Weights of a small GPT-style language model, trained from scratch on English Wikipedia.
Architecture: biases on query, key and value, tied embeddings.
Each number is 128 + 24 x the weight over its row's rms, rounded and kept within 0 to 255. Layers, rows and columns count from 0. Numbers have three digits each. The size before them is the row's rms in percent of the matrix's.

# up: layer 10 MLP up, 640x160, rms 0.238, rows 65-107, columns 0-159
# down: layer 10 MLP down (transposed), 640x160, rms 0.26, rows 65-106, columns 0-159
up65 089:172099146173147127155100170128137130123110132132161137131110140133151088119134144167085097110103128152118113120111091153103132129105155114150110112151053112088102140148099158128152153110111119188096119100144127137137097160113157148117131161118113142099111152132095106104124115126115116121134101126108143135151144122120140126138162151126096142102154116110074152119172128137145123153146106094172139095138109093139164091129075091150096117126127117115117144098124105084113181105159156
down65 095:144152152128144112164162117094117127128139159173171084135094118178139113121178120121142126138132145141114137139119127095121100146177156140119178139095156127154132095111111127121093132135150147151151136120147176129170177148153161155149119135133140135136128126131135121114105195125106145121141142131115158118095137150123118131130109144103126135167126145108125178107111151191127152133135137143112134160142163153153156133187133143126158166134161188129135162135180098133131111126170157
up66 104:110157138141172101126129137153147111108105117142124105178119121138145143148175106100136171136154150173140176096103138121122175087145149150120130125145111147124110121151141101103110140126116118128150134090105129102140076134107095117139160099115108112137139154114146113149127130142114154117086153166184152115114186131103136134129138105108142139158141099082175131141118141165128115145099090107151103150154109143108117154078161125125100151070179178114142144138144121149108156113120118
down66 104:133112130112149095144103129140129103112100109101158123113179128141124138101137159145106128091089137098171130133198136128181144144124159124122089170144158104087123156137143116152116125136129109152149113128127128113110127129125112129165131132184113100136126133136122122158096112164107136109127142130109129109162117105166115130115182150137130114123113162130090095103108211170146116083098104139103086127129158128164107135136126072168111143140116117102137152146160135120168081129128126
up67 097:094127099140155111174127136133118122082115105187127084110090103167129146124127118134124111108143141110140142139103117138142117117130098131124147133110140128145090141108127158177093095162135079143081126138148123141153149139084104118103144132128103106138146175132125165127141164139118130099123124145092163090131097125128112161148150107166128131113145077130103149121093089125122164098133148171193105130173138157111136136104151128104108083144101066112136099133137125137166100110142134
down67 101:122136092158127149099087113158077140133135128126139129139173163128100139116147135126165129131160159135116162148073144143127145145133138098120119125137126153107169168096145109119138107132156146183127154068100112140081093086123115147136118125113162108162126123119136145079126122137099176113135146115116122114108114167155120176103114137136116158144093170078134092149132123148165118071134097152110101142127143137151144149123148130100148124151155138163188156146135132108133098126157125
up68 098:120135130170113159109129139136114091105105133114129177178104160098140117111114149130152170177130129153125130138155119137115159100087147113124134139160129136128158144120107139086126094140162131132124109135126129132112110128139156142123111114136152101116140129153145151119145131179081115096061157128086137130105060131140142161102156171176104121107150146113119111123145123080140132103128142106110115140115091090118133153138059142124121143189116137149145114154133099069127157151114136
down68 092:114160123110092122112155133148129108159144131095138086090152130129116100149139083114121145124119119167128129114087114124140113123139126087130129131133145129124142124106175144138104067101119169139123134103118131136133155127164106142102148110072101136169110150138119112110125108133084113089133160166143159123161163168078119141145125119137140141167119125123119155093135090117166089121142115138104185111090132128143134113119076161140137155134126119090127094190154176127131068140137129
up69 106:115133121097189116129139163163162146097151143107186136153174123098132128103133151124081116142136159147097174122128115116123131168158133124152101119105162134114127134138136150108126111106109135141150120123152178116109078137145096152137087115173146148172107125097130141113108105162121103135106139082172176103116154085117086134141141121128115124122121159087152084118127121120118115091122136147112146143117148103102158173112102148113154146094113088092117148135132110102135136178141124
down69 109:145160102118120132088166128132108181120145122135151170140112118168127118124106150151147150162143122120112107105139166146119131112113087110073122109148129104152128113106164124159101131156129137132080123121161091120179105130132171092094160090088151143111108153159125083112111099140146110127130135104125079094110093066133154147120127103096132148107139136124161134126136131082144126141107127121121134141097120124141129069142119077131122127080121140121132115060135084134141151113134140
up70 094:118137140126131102158141135144129132143141164128087099126138173144110151137129082160140134115106111149147115129142135085172148087165112122147103152083107163113113126091182152089140107170144125098167161144113087142093157139119119136109168113098107098187140147107150155142142131134127101127116096130102165091143189070088132139087130139094131129138151109137139137150093143122111135145130120122127149120108151107106119107149139128098119125077125151179139091108131135120086128110115143
down70 089:167128080133107141165133156134150125098114104124154167135145127150104125089133146122138130103112120148141148183180109146073134159124121091080154114126121116154102135153148128128143108141137099134126077114094117150151143119117146087133142164140088176104116136174084100170138155135099091142175144115131090121124128117131128113149131149089097120118095157137166093131083116138123120126116118128115153130083153083144137153111116130139085098146102171102142123124083123123139108109103114
up71 100:108080141132111148172115171145116104110136139166095137145163093123075114106124147090141115148188114092099165151150134139132156148095113131138135133132134115177100119087114091129121106124128106128124110133162146112133114149106137110133158092137115093122112116131146136118158192138132116127119160122142122152136119099164145145093137157106145108069146122068131118170095179105106129147174128130118187124135134112111104152095132124088114126124148102103111095114151103096123137145136106
down71 102:105155138112142148106098074162072124155147148136116124110124078131139119127156122165114126125130133138105106127140131107123125122113105103134139147103121115114133160113131118135120130101109099101117125050157093136163128116132123150116104107132170135120126136180147124106089148141137113112112086153147142119136087127098133185163114159088145129131121127098126190124134085120160118109088147134102148127089130128135112128184115123143163110145158173080179154111120136107132105080124088
up72 099:077109116127153136117163121141117170116135121127156095119115132137163158124181106152151112142141127137107116148136139134144135118130107150125145094172117149090150121135102078136105124145114110125119119175106140136111110089171115096111084123105115141138137145116103146126103134138123121124115134151128139119148164131177144141123066134195151126129128115105094123127181154110169191064122121123115102165134119099118171179133181107118108149106128142140112133084155093129133124125129164
down72 104:105104122130101128117105122124154078179100174151111135125125171152116129103124145104087086132152126136155155122151113136142129146128178132126128122126140129085105089134146137088122144108154086146135150142132137109130117109138085106133133165130129131106149088135116140066111163138138135146165097175150133122154135131143075091135135083120130119097158116171120094095123094132117143129121104127074155183118128163143146080121136116099138110139163126101093159147129114079125155149124162
up73 111:129133123149161152129136141171127129140132137114144123136125138109123184060138086134142104154098144104141087161126139122110100128081147125072116089108129148132128068085091122148106162143141149111123152153112148130127128134087094120149115144153125104121150081127168095152158137099098157080140134148092159164125130161141119139160128135151138119095123167085105137160147157160109145128135144116118123141159113137073161129101136150140163130139162084135133124086111125140140121144123091
down73 086:098142114117120189133152137144139088110137164145125124122103136093113153067151127128178122112147143149137097125157138087122126151143124133106100121121135107149159126086109144157114158124155159130121144119124140142149104126074112106123129141157121143116152080126113113149131130134106154159100121194102141162135144136126120124139133153091096123121115159119114123119119131125139120138154144077138077148136117122084172117079088186147186121103091139102199144127102137146147127114136106
up74 103:100104120150163139152154107129107179135128153139131111130108164122112133110113116133108104119123106154112153100122114110173127205112136119106155147139157135138126096127138141109163134150123108118132119167126144152109110109123080092138204144150131097121149154155151097129174108096119088108135148108128145123091141135129148133090137195157119136108157156120103140158099110133129114098098098104124090081088156175103104119139148169145104136120105124106123116139161134119107166157144142
down74 108:151143112117108067120131129159150126094152123131179111156117119093101131131130126101141153136104082116159139110135127161157139114118086156106146122085148127174108072116110167149134107140165155117110115127118128133121164145125125132138121116119135120133107099145104145074130123163118096128153082145101163184093128158133164158126121115176151112188140156151103156086100153170101105119140134085130158120114113131094123095128160124169122155121102132117097136147149145138110119105130155
up75 099:084129171144120154104093097131158132131144132125104117129101111137136095154086080130143151136109097105106135141138156099108129102115100156130134090120123181095125174141128166145124091127068164142115136142128174149136121085127149121118138142086143143121117115173140154128131111161109127153143089107099193142134131099148129108144145108122104126090107097115146116088116137173134184164147156145142142126087143119145099167129080122104151124159143115133118138154133142130149104141084143
down75 098:157112118159116139114099152133109111093138123108182093110146111127119124114109142145143127167134136158128093134162108091130121176135148136127102114120109130117187150121103150108148101157150147158172134102135114167128108099147091133108174132154130066169111101124112132114128082190147124108156119123096096148140176103109117126106109149111168105133106179144128142150133127128100085136135101112102132104160135163177108091149126132109131115144144186126115107121132112106154157135134150
up76 101:143079144157117132158132156068110112170126122154159088141134114135135157117159134194068146148120101131151119119130161080113115141124118075091116097187123122132126160125119161141132132138054126105133111114140115158091123106127164129096133127150099154131159156129147089104142116156145131147139139111172133134146100108149075124105137151127119126140135106165091143136138138153094119131118087162083137145153142121136140117128130131109097140125086124089104117132117102151096117141117119
down76 099:196144141078118116128146126164116142104180090159149117140135081106122147144118090123158135100165121119162135121084134123128146139133142149137116146109180101114136109106121138143122065139124156153113140142113056110145090151115137106144163131157154122139148157098143141113115113120142148118112127126087124143118124131162160153114111148114153149085149121084120125111165115083111138111102158153142128143151114120124166072119085120109143093127153131140181120128121128104120100137157171
up77 096:093171079116113121168109116171108135158111160125138122134097180118112149129138124142124110137144116117166155127122136107130135099109133107144148115093107119150159130164111119115088116140194088130094132109132088113071152119106117158180116152129174136127124088103134106107150166122156130118143124134138103089131103111128107168130123126100115116145165145123127164140125150148080126137175084120151134058088158117109126117169106117116093138138129124161122135100150107153128100143113145
down77 097:137100138127155121151144153146106160116145124116128100131114111153153123123154173121130152156143123157136118139150152121085138168106134148124115086163162161140156086151137172173133096119111147132106141093124180121101171145118133091112131096111137127089139145101113100111113155130125152149178127099138115118110124137120126130135157158099124114113089169133154102183140125110134080147120178152104117147145145099141126093153137112135101154169121131169103198127094134146134165109165154
up78 098:156121122136142137147128120085139131148088159158087078111140143121114102131147111152133145152136081130123127102121055124118116108179157128071133158120148143136148059122133144109158139134083148132108167130147082138135108142100129113149131155161157101124146129144103115137138128153124159111142094091123091140148143112139108101149106116099149158133143112105133149124136118115136126128110092163118144142162104167151186146076127180105105108111142129148150130116107156134142165172098116
down78 100:150163122099114102107134106149154119103104151149143126120176106137129132135085140133136116122143178161175126120131116107128124140077117113136122112147128134137167127116141135124136142124095135124057120100141110100126095126140136144122154153114114154139124106142149113116090155149140178107105154113151157131114143164152123117127122096123178116081187122122089088095125125102148138135139142176144134121106136107157166097124111109135125170188093127125097140100131142110089155200086133
up79 104:092135130163128149087120121136131105123071160142135099138149130116125120093129124127169143120179105128147141140129136088116126132103154132090153133154194095132169151118136140098190152190132145137093167192106127151103168086139132131143147124088100107158133118151107152126115080110140115143155126123135105112080100118137114138131113110126142099156137158096128095097132118110107118131107098093140158095134145133142131128133074128134144164115127119129100127122167125163110082119133119
down79 103:110102118133115104121076137075101130152127084158161132144127096123108152167114133153113147106082137088119137114090107149145113096147144110118118150160118121161138082090119134167119118089133122120140154125149156100121140133134093154074162129124137115151146131115134104110167162152127171127110133116143094149191126123117106093151121177130168141141136101141115118140119177112148138152105117079104119122126106116184147126113125142101124112133124117102161182107143127138158122145152183
up80 099:149092140151102093107148106139129109155130109125132162138129109124156090141144129144076116196121136103108131146103126104152104107159114156146151119097111121163137138160161161126148132116077105109109140155145106126140137152146131140098121142116129124100131171116161101101156132130109145135149128148112131110151154139147079159158130068152154116170117140110157111131127164134083074117152108144182119120151090175132137127132109153104121103194157101108125095119140097105092143140134143
down80 100:138135136146158049169119129101190115142082143109126119128095139106136183125126117115127138119095119148121137116105097136102140101094112123126088183146117137168095129127141103122150120137100136147106123124134115122116127120109144127101104118120155157171159090167141152139117096128159150117135130107111141115125162093065155130100076169100140091075100160146116138111151094127120125124165122158146137165120132110111147123126148124101135109149155096111136150125115150148140106122144062
up81 101:144128137147159147122122112097163102097151129137127121119114125127130204124107126118117129101131091117090111123138102161147108154114148130152175155137131154146092141113120068103173109105104162136150126118130135123128144114155120135131132137170136124125159126109130080125116160095147138123099171113155120079086096080107133121114162151152140139135105144142100067148150159108128091126162116105133120181151067116141147086116097126122111125112146116087139102092138111098102121150165150
down81 093:135165136168122156093114130112120132142117173128127112124155133119102103158145121100137107164122116080159121150132097121147141145192126117112090108095112128109125119105138107146149128144134098137127112096149142141130165119141186159072100191149099152103115093076098155152139079164112177105185137144143112136079142125148132165111140151112113117143138093122122117130103141110138122129122148112083120110135109164133138098136163118140113152152134137120100157108091109102164130114146093
up82 097:126154094118149161140147140130179117075108134143172085130150088134128124127158136109127132146141124147141124105097118178145095140143134149105172121162164119136150145126110124141070134148117101161103156138107129129110123110133130076109120145110124125154135107095131129090110086150146090123145099119167133121069137147156140136161130138146153148117094103072156126137183124112125131138148151113135125129078114118146135103076095120092184088142133118131117101162114105177118111115130142
down82 098:141135122112116100123160098079148076132165136147105178126129141150116099153136135155118147155142139110121097133140173139140110164151101158135118168116137126133126127093133149102122129116144136097170162150137092130147160150161132140116170154139131131136124151153156138173108124128122151142126175134110109147179145095114156122121113208128093064115150125135154133101090143125119141168114158106122147138135154122120124161160169102126096150136130115186111155132088131085131142168124133
up83 095:142127115151101139166114154145159146106176130136098128071101132080106126058106176096129135099166115124127108131141103141143143157113132173119078097124117139118132153115134147118145110115151122158075139135159161137146131085109131139082152160158118121109116170145111086114145076118104144118128129104110149118117093165135129153082119120166147148111108131133105136154106142115098131109081137121105104121143169162161137124141150134132125136097138116173172151117135091130129136161105120
down83 097:114135141130135135080128155168116153113114116118096116127197132157116125138170106120149089126119130126069128097114101131115126148175142090117144138144110111056111111106161134085129158136113110129148118173080128139121118123103132077119163133116157120191116132160146138150155100161134118096111099076111121131121135127117157166107136120147129118117133159103123129150131181077129121118150116140089074144132127074121145125093105111106118102151118143147128143120131119139105146160112140
up84 098:147134085140126136162084114125092140144119122142154131103115159093136094124149141143148105085114124082141098143116103112134128130145129123153137129112082130153103145123099091099136150139139105118124131122119123131116116161108119139147112086140162140177171149127138118093199132137130160133098108111134114132093133107132130142080176146152135129105136100167145134129104151122113096072168141117116148141130109074112163172158144079157136126130184116180136141084155111159107111121145114
down84 098:110099113131114098103139129081144154116120136080100133105108142142134158161116135163177166169089129118109119136092180168144128128112080116143119147113120122122153115110114115114071127186143147097130105138088128122167131126167120094137060148114143117133090113145106114106086125125149106136100142083161079111124109172096126134175140143105130103119118122121114133134139135120115156158140146130101142156155134143174138099098095135092109135109109124124124113129101174126106092130139135
up85 086:151134109104122140093090105094148161112090138087124167159140158099094143158139105132093131147105167151112111086185097094146145078118157100129150156184108144141155138124141118105128115110111124160107168158102100127118116137122168119093106038122115089126102161112132142096120136138093102147128136163144157104110121139120132115100133128124093151157161096116141139109110129130120139122144157116114124145167146090116134122114130139155140120148159084130119136108135109100094103124101137
down85 089:145142183123152193101118147147125111171125147167090114132157140136113130121149137148140143174152145106141134147107108136137115127159156143120122133131093164110164135090150157146165148131149137137119116121187135165078137099124108152125119106166152172167161127138152120173131079106105139142101144141150156137137116121125112167181113170143113133098133140146139177164132132106158103111141130154161174140133131095173122142128130135126134105160137139124108159163106109126155136150173139
up86 104:110111127143137115130146186160126050125135155150163117102163117143130108122126140161152122130128155096134149116122106158084134148132118137120135112165160138108140142130110144108133108129108133162134117144089135101083132126137124139106149155187179134146116112141126096112143111150153089158136135129135110127096154134089087146142126158172127098165111119161083116115097094127148175152143090068127115075112146130113139102147127103107080155140109109112140124172108108133148089120129155
down86 103:101123111120140162124130131109162142165111094158103184148133177112116119136115116136153127121103099160147120124100107109125170108183141148152135156118114147085137178129125128110152139123097112098114126125125131153119134144112117115154093147129121121149144099139198087086099116140151120103122112136133161078108131163151143123176185128150140162110157104137138133155173134116124100094112119133142091119147102099127142160131140098162135127132175143082141120127160141092109073117116099
up87 097:095110120137124143142168114108088100116093119095141120114174090135162127126137121150133193141140141154158138133098107127132116136151124076187141115086122140122139160137141090152157150148130126144121104137156132164151147118081157079131110151134115131123104093113118122112136177125142114130151175095130127146104134124115138122122133134129154141105121114080134132186141116075142147107106179164153113100119118123137158175130144107128103117142091146196153113116101084141099142148123127
down87 109:122137162115127171132135172121125106117091167133162144167115120082113139061105109167114149159090110137097123152187161082126176127129129146089101124157153120120129117107102153124106106123130154081151148139094124150120118158118141096099120084122162143074129139131095151118108144154105128133136122150146112110097128124140169168137127184179139113119148131112121123125114148131113121153094130137161145175136095162129084131138127146133127160114120139145110110183132127098127126134139110
up88 098:117133083117143120128189128151142143111068123139094123189090142087137135118137123107145151084139108131136148144094161136131132110123138117133149129081143141127080092157126092078127101128145140133165095110131134116134098144152154111143147112155153133200117068127115130134145154127127159157124152099153116138118139162147172156143121147133147108099148153084139092116133163163126121107126158104143106124134140099107137129145107111108162152122085157160102138141132133073140134131164137
down88 098:135080114167092107099111103190090144076142130132189127135081155150112111126126104130156092131115125156113178111146104123123160204144088103145131144170139118145129152135130138137155110165114145128123110172089106125102126115154151115134149119109144121126169131105170125118121118161124163085143110143135180164136160114122104156122163131135115144129147144112115107127115114104146124140102124104080122125088129115117100102126115136150118084145166117115125117137130124107103175136102159
up89 109:180108143147121128107107138152124139150147129078162149128147139153086117143107131123143152112144138128098081132106138190146139156103162152087119159132141148138148140096110136153105093132136081108100137089104148132147094079115101097119169114117157133159136113122132099123158153134112135148091128118172143157160128148134148118158183096113169128124146156109099145104100148126135115101124134109116127153151148134127150125128138114049085153107105101134099109137123133132136143126112196
down89 102:099111129119113078142166107127080148113133118168113097124102135116101142138149109127116120120103135077142136123142160093147122136099147176129120146130125122171129096101128118099140147126167118123137162137118127142088152149173185109160146141134113084157165120077112078128120152128176179173139117166138139129098113138146090145140109130156140124125133136147128116136169105123106089139125125094139145169179157119139085114116121112152146131133164124165156111081150138088140103125127104
up90 099:140136101124126131137120087150136141159083140136099178112089135147116106134115153113135118141111119124148105137089116136130151156155113155138137134166129114160116153144126116134146130156085135091114136116081113148115133110129097108112110128112140073127140119147119137149136156150122119129112119101163142116118131140112130143161112108148128141114166095175148145187155133117099137111111158100093091211090129136108158153097128158144136082134142156127146185152078079100108115136129066
down90 100:099133147145144149120114097158151131141147157154134111136135140123091137137144135134100135140142109112156106140110154117147139150122127128129122151095133111166117131134139121153122131073114120082143142198121131090136150122127134106108138158112140164111153102164132153141142197119122066119119057154119133133090131100146117105145115155105125155092142116111125125097142116108185151060111136149188111105096110139155094118101179121147101145161117149076145101126115121142127152133134148
up91 099:138139118157077138121129118090159160138117106116150149116134111100143167119142131169087130160168141142133126120132124105161114176143140072131127110096147129111136114124099146131115135159124106153161151165142154107146140117153092135100115162149132143121069106114155149101131108120106086109139129093110171151126120138159176160164113116087124108153115162115140111158123142141089120126095140113153110145156132070110121122130144107117133102160108122167059114101101082085098115140135126
down91 098:132121082159154084107133168084150133101144156168149148108146161088151150120102143114121158096126135150124137132162136148160108134132115114112135122171144088111138141151136135169103148128125175143114139095110147153128126123108124139121099159138159163167139136103122142125131129104172152129138144142123153114128157113101077111130155123103126125119169122168103158146138141149144153135171146107159150143105105128142110131104135132081092092100135184080121122177160143136100130098135057
up92 097:112141100119120111122106145159099159082119125098129177145137142120159098138111164096168137132155125092073120183144127124166109121132134134136123111141112102082144094149146148133118091156142103164104141128110135155141091157098146121133146160105153147115145108111134128124124143137116122159178151131118091160147138147172099107163120170121120099117144122095064173144149157145127104148119114124115137141109102110150174149127119142104084088104117160156172118158127140165113122147089121
down92 101:162138111113088155137137127106175168110106118141151110113094139133123098142117201174122122150102168112086127130106136124163130099107124128124141142127167142119146153164140088175118109170117111100137137106140110126146132155113144119122103102136128154127117180159120066167106122175139100134108141111146090083168112093136132141111094121138093141112113118147157154156128136151150089112126153114167122118150169166152094144122104108147126163149122142085103120088121097126128125142123117
up93 096:156130146120134157143126104152118147144149164139139178102099148101146168116146121130136106123125111118102110103142126145117100128170133129113124129115126119103115191128147141103142133129106074097164127184132164141151119148163154145128138163139090153154149126063127129079085109133132128166069142122118161136102174098136139119140131127130164131156099137114147141075105112116134142125099125124122169115080078132143171160119123134126112097135092159098114140135159078114113154126142121
down93 098:107138142067095143109116082110184123164118118114160124124114152090118117163137135112166141136162155150116139138122129147097164108123131148138088121129134130114106124108165127117118129127102120184107161126159154144089108133155112111125088143109112132113110126165154145134189151143116125126112125137134145163159109112112114122116141129125129199094141171125088144118171087159108070086141158150120133122143131123124136110155164148097125102174113172112140115123092154100122138109094146
up94 097:167119182106139124128113119132164122118133128112139130171125086092168172132144133104118103121157104140147095143097124127116116142117147177129117102136154112137127107122129122143185100122105181123089133112148134092138112097108162182116160124159110096151119131166121129096165176154124138096097126151121106139085076176119128136131143143089159124124163165143146120123172163099113088177078114122158120131107139130127160130149161128130139128141117100121138118131111114122161112170135129
down94 101:108136144149120110121129085154119145133155107142101082134128094119136137138110113143133106131150148132135148149140106138100131112144085127146119160125128119110098139112072120123086084144104042100133174162161125153112155152166119147134106142122157158108125121158091143156141108100186117183132129135138160088145131127150151102093125103152116154152113100101117120097180104156093172126143145149140149134144116158136133150140122118148106123095181167157125131134127098140172130125153144
up95 098:106107142118133082155137151130134137169180134119157091181124110100134085137093112142187129136106140099151073132099127089136122141129124115132116107153153149170169154128133109132116152123092165112123126119072157112147083141154143134134139149136130097091139161105141131088107091166102151134124078105079127155143138121145143116166127164144111153118149155126149144145093109105149131139111128083115135125139122130151118090150123096138088098155136097180131123105132106143125169114131123
down95 097:116109144140110138154118094161141113136080148171150153113146123139137137120112101162080151152139113147067131112115102162119160119103175107141128131134097165107126107178090151161164142117146151123133144134145083133150113120137147116124150090111098119119149140104151171148148120136138162132115160127135115103155173147103095115109089123139079139107152110111092136102107133133164086119167134141105124130110128103101109130108075170137149126144134133141106135123172118092119163136141059
up96 100:096138141127073109143117106129101118144141121137138120098117119111122102119112151155147134148118106095121126127147148118116127175117161128147134115130136139121077152162149204144124107123124125135162175115115111146152107138151126151117135149119144090104117175126117128130130149158114110114112153121066115113206132129150145128095085111118152126121143124143111156146115105148102122087190113125200135145130113105091167110158125123130116134090134127094138116146148073133096173091150159
down96 099:149155121112127104123118126145155126130108156164147139136151131139112162109145086120103133122109142125160108116159140094083113119169127100096098148117108109137137140132119108180122149156119124073125152130188125157082110179101135143148150104119140109111130113110090150153146115182126118157136152137064142114112140163144129109160156112139121127129112154085088118121126140130152128174132133125136178176163104128078101129141138110120127074128113114137136134151148138134126100123101052
up97 102:143151139134137138128161099141113175166141141097113115121133104158144128128186074151143127156144114134128089119129170137092111108152112137098160154108110150146145147122107103116161138100128133108113102126145139132120120110147167169107122157136140165128115142140111152114110104095140148143112128132163159104126166082109163093149119106110099170134171119108143165154125134117196094134107153143137160091168142176128162138120160155131056120090130138134101152136112094140100122147136130
down97 093:157150133128100162100104119128125135147179148117170145118134122102140137114091112107114157141155095130157108095116151182124133130139110111141140134147142107144101140163124148166121125162105192150085171092111140150138131102093116153101131116124107108121169130147119192151129147173129108142157124141123132161119124149120115095128138090132125119126112131098137133175061157098107142088143135121086121125084116141142112091104087133129134121112151085135121101091131057138140134141124151
up98 088:121125094128144153111107145126134139135192125140115109148158103170115129146077152140127128161121101141126127134148061139137193112105157090122084156171109115174193153124130131112128123143092136131168106135120144133119127139098142061149149107089119146144119129126113104126125137140136065127100113120155164113128118121135159108186097091121117119116120112133117100140124145143151117144112146090158139085116140151138090163121129153157113138146123151130138103148093129129142100174143150
down98 091:119148122123118125147115074091132112160094129101142168127102154096117093109170095095130115139116133124156109101123149133167079121148119163113125112082117113099158107130131136150117158100134134118120145120126131126156120137137096106110093113137194129147172102170119172149129127120120175137142150176117131131106120126106144162151125112147163084153137103161108168094125105135095138156148152116126092137116110117094147077127114110110135136135101178137111112076132119126131151067107098
up99 102:117123131137156126122144103109146092170113137153152154087120124125106183134146126153098106132148080112145146146135092172165113112125137089165143168156154127127109126137062140166115103160155120150125128157138136100133064127130144146101116106106130157138111082128130148125127152105123091130103202117110122090149097144123106149113153158144191105079137116118116142115126098078163121131111116146159148123144122153122139104079121116121124107110125122116118124161142110113097095153120146
down99 107:089145151127153119143109175132117161110176130146149161083111096110149114083095115115133158158153115139110137095168141121135159138100167149129139120141112143078103143153114129084125148099143117146131108129123127132058138144140102115132145122116093110114125130145115119145156106157152147158155111113122112166146142105092153087106138065142164147067140132109140138128109115136094133155163116140145140100110125134141118117154132144150127088134137076102181073106111147135098154116106140
up100 102:150112117147101110095173141131143130144139131109182118142126150179146168139122140126119105094129143148090145126084148171168104144119103111137150109172153132130135078125143135140096141117092097146115138120095139136111148078133118141120121156105127141113151112134140097116169136114146127145149104150189149104150108140121093095099156113111147109148129122085086174109152155151114098087128125139140142140157117136072160153165127103152148103082112137124099145106102089169108156123118105
down100 101:146130100170146154130133112136106148105146127138071160137116104099120145123165119104094147059128159142112091134121123129130160099138162141109131119101159123130132160168169135163121131137129152139131152175098132100102144128127152111148099145145123118132081095113129107156104147145164101099096107164106067128126128116133116146094147133110127122117083140089152089179183140105159096190134136120103122109091115074126124108116109099119113152111132130133140099123128115108125122162127151
up101 102:136135147130110119140118052157132151079092132134111089118123077147111114133127147080143176104174109095103107123147178172134151162138113138171111109138140146120118118099128115177105136166095092099108153118083105088127124174156112156159115114118160131137161112118134121136162127125148113137114115138133130110147161108111162124152120090136124135121164121121110103143125136153102134134174109137103116152127080157121155152110133143170127143129109128112110165078183126117106126117111123
down101 103:120133105134135109109075159136107090128149144115112119135132142136103083140161114119120091167086111138134139132123128126141134126117130135135138145152039128161097128125174140156135150123122098092116144172139127120139113103106063152127150139133118147123094149136117133103113114118112147100100121072144125130131134159126137142179106152101144156100134077122120129112146106102143119162128158136126150122151147119101161122164129156182132160166122090142165116085129129085083131176087128
up102 097:159107137119119129133135111097167109139121173153077134133147107114126157130133096152115098149142135133123131096110160141152149107105119102142123139171098124133141079152140123184122132137162153129105100170130113116103114106079122153103128112116109161123164147138124129159119135137108108112144173085138139112104157114165165128121083144122108142071138135089113104143107089106132082115150155153135149125175119100166090123100103133095121105166124131171084105094113107129101127132078152
down102 095:145101087096123118151139178167149126138151093131105177104106139132136115092142127118127124080087095096114121167146122169148154111153112162124115092115148153121099081167155151122127126137141112120135107115153113125150121157115112120148131143152149110158156073087155138161125128177154133144145064137108163099118101150108077086115143171149147154093154118096149129139152112105152109110067127128126100122130122133118155144163134149129110160107127124101139106130153136141133137143142156
up103 097:133111085127157132114111145115130142133112065130133116140109160158079105087139120162136136110125172145121128088139108074108122135100126143116118141089123103112165143099137132113108093136141137128089116156148120138164124129122145113106141139132128124135133122080114138097147142125127100153124164017151154131096151132145127130136114101124134130154134108085123113132156165101091147132118116116150155149143154117158151081130092196143135138111107102152134110147156117136109159122159077
down103 097:142118088116118117186157161101130168134105127140117136144049143127134116081111162153122119117174107123158127136124127162133133147117121151125175128139126139121136092104154130087122127135104079108102123101136092144060112152108112154149122106123089125136127148122123133137138121115135141127143185116143103170120150119110144100129091112086135153097120124153104111138110146136178126164118144133094108141118148126134104107134172180149147106153172122119124104092171147085155162120102130
up104 100:104149154124150157131166131165128155123094097128147132122119093108116137163136134099121146129162178097129093071078132168090137142121125136160121130113153115148101110069113161130106119111116130174114145140124130128150148089118100166132120126153106157133122127125102145111136139154137127149116111106108119116072192162125120099125062115082138170117133125115125132131146103160136136159122145100121072104130116179132137170140121119128120086126142166117104096159157125125146104135091148
down104 088:153113119153082122138116126107130092105150142157143168148148167142143109076170133124114114084104097152134131158189130090116116118106139150135139154116144093123079109156080106122120144125119135144080123113134106099120148108148174139113130128142137082107080129108160115128114125142126147155164099096123130089102119118094125098077157123122162099138150109156112128160137125124108080097134118176098137142092100145139155096146124106136103134169103119112134112138104096176138139161128131
up105 108:053123116104131160117141141145122104149130088085132146110129119140133142140122121149122130092110103098108119122123143177150124139105106148146107134150074123150124113106095136113143114130096109104151139119180129144120127123139166062138116174121158134118086143136112176095159111103163123135143144137089160124129130160134123105149108170111150157147137138145155101118135104134115113148143052113153154154158120130102148106085125107095110121148141120107102121124190088086156128105134110
down105 101:111090095098106145155112105126122142153118085147157121148146146139090120099149088090106132131148091123127127140154088106121152162134124130130187147124097147126102121155132129110149098154134155136099131108143152087108101100145114116143164103111157112132174189123147117114129147136101175162168104140112156162145168152114132147112113086113093144104118124105093134099089144129175095142158117142068123144135127125193111157126151130137111122107129119126152138088140156154117124098144150
up106 107:147158104142153124138112110129149147128154134102120130137136097145111158122143127088079129119152111095131125134102118122077131139162091160115130088137138113127119133110109154135143108122110143102153153147111136099102123144106110160122104188176139147132158098160103116123108106184143099172135144160123112137066135171118120138101132100148149168141118139126115139104149085143101135151124093106187111141120096163149147125133110104159131114164162150094083133166138088106168157150143157
down106 113:124139113124115130094107147089097138150166135118109130133138102129128111112178107122137179111134177127118075104113135085099124124137107150109107086129176114126122156139133131101156148147156130168128105089143148136140135119140173174143114180147132115124134141157105131144144150157132118156137118136093144124110103106115151107152087130114107157153084143149133124124168113126159116079081091082133141120089140101124167127113131123128125103153073141159071127099146144093108124078139141
up107 101:087144121134109137176143125162081108109126113132119105148116160133151144114148127082112107142114107115082124111127096127107098143139115133158119117114111087146154103178121144131132110098119088142144138127157148118114071125080120145100150133111109139135109114098094152143080098115134157176173128117130161179128113126155144136123137140137133130133119136122146162112101133131089190102149132121132129107138060161126132181073136120154148124154108137174131127086142101164158140129112101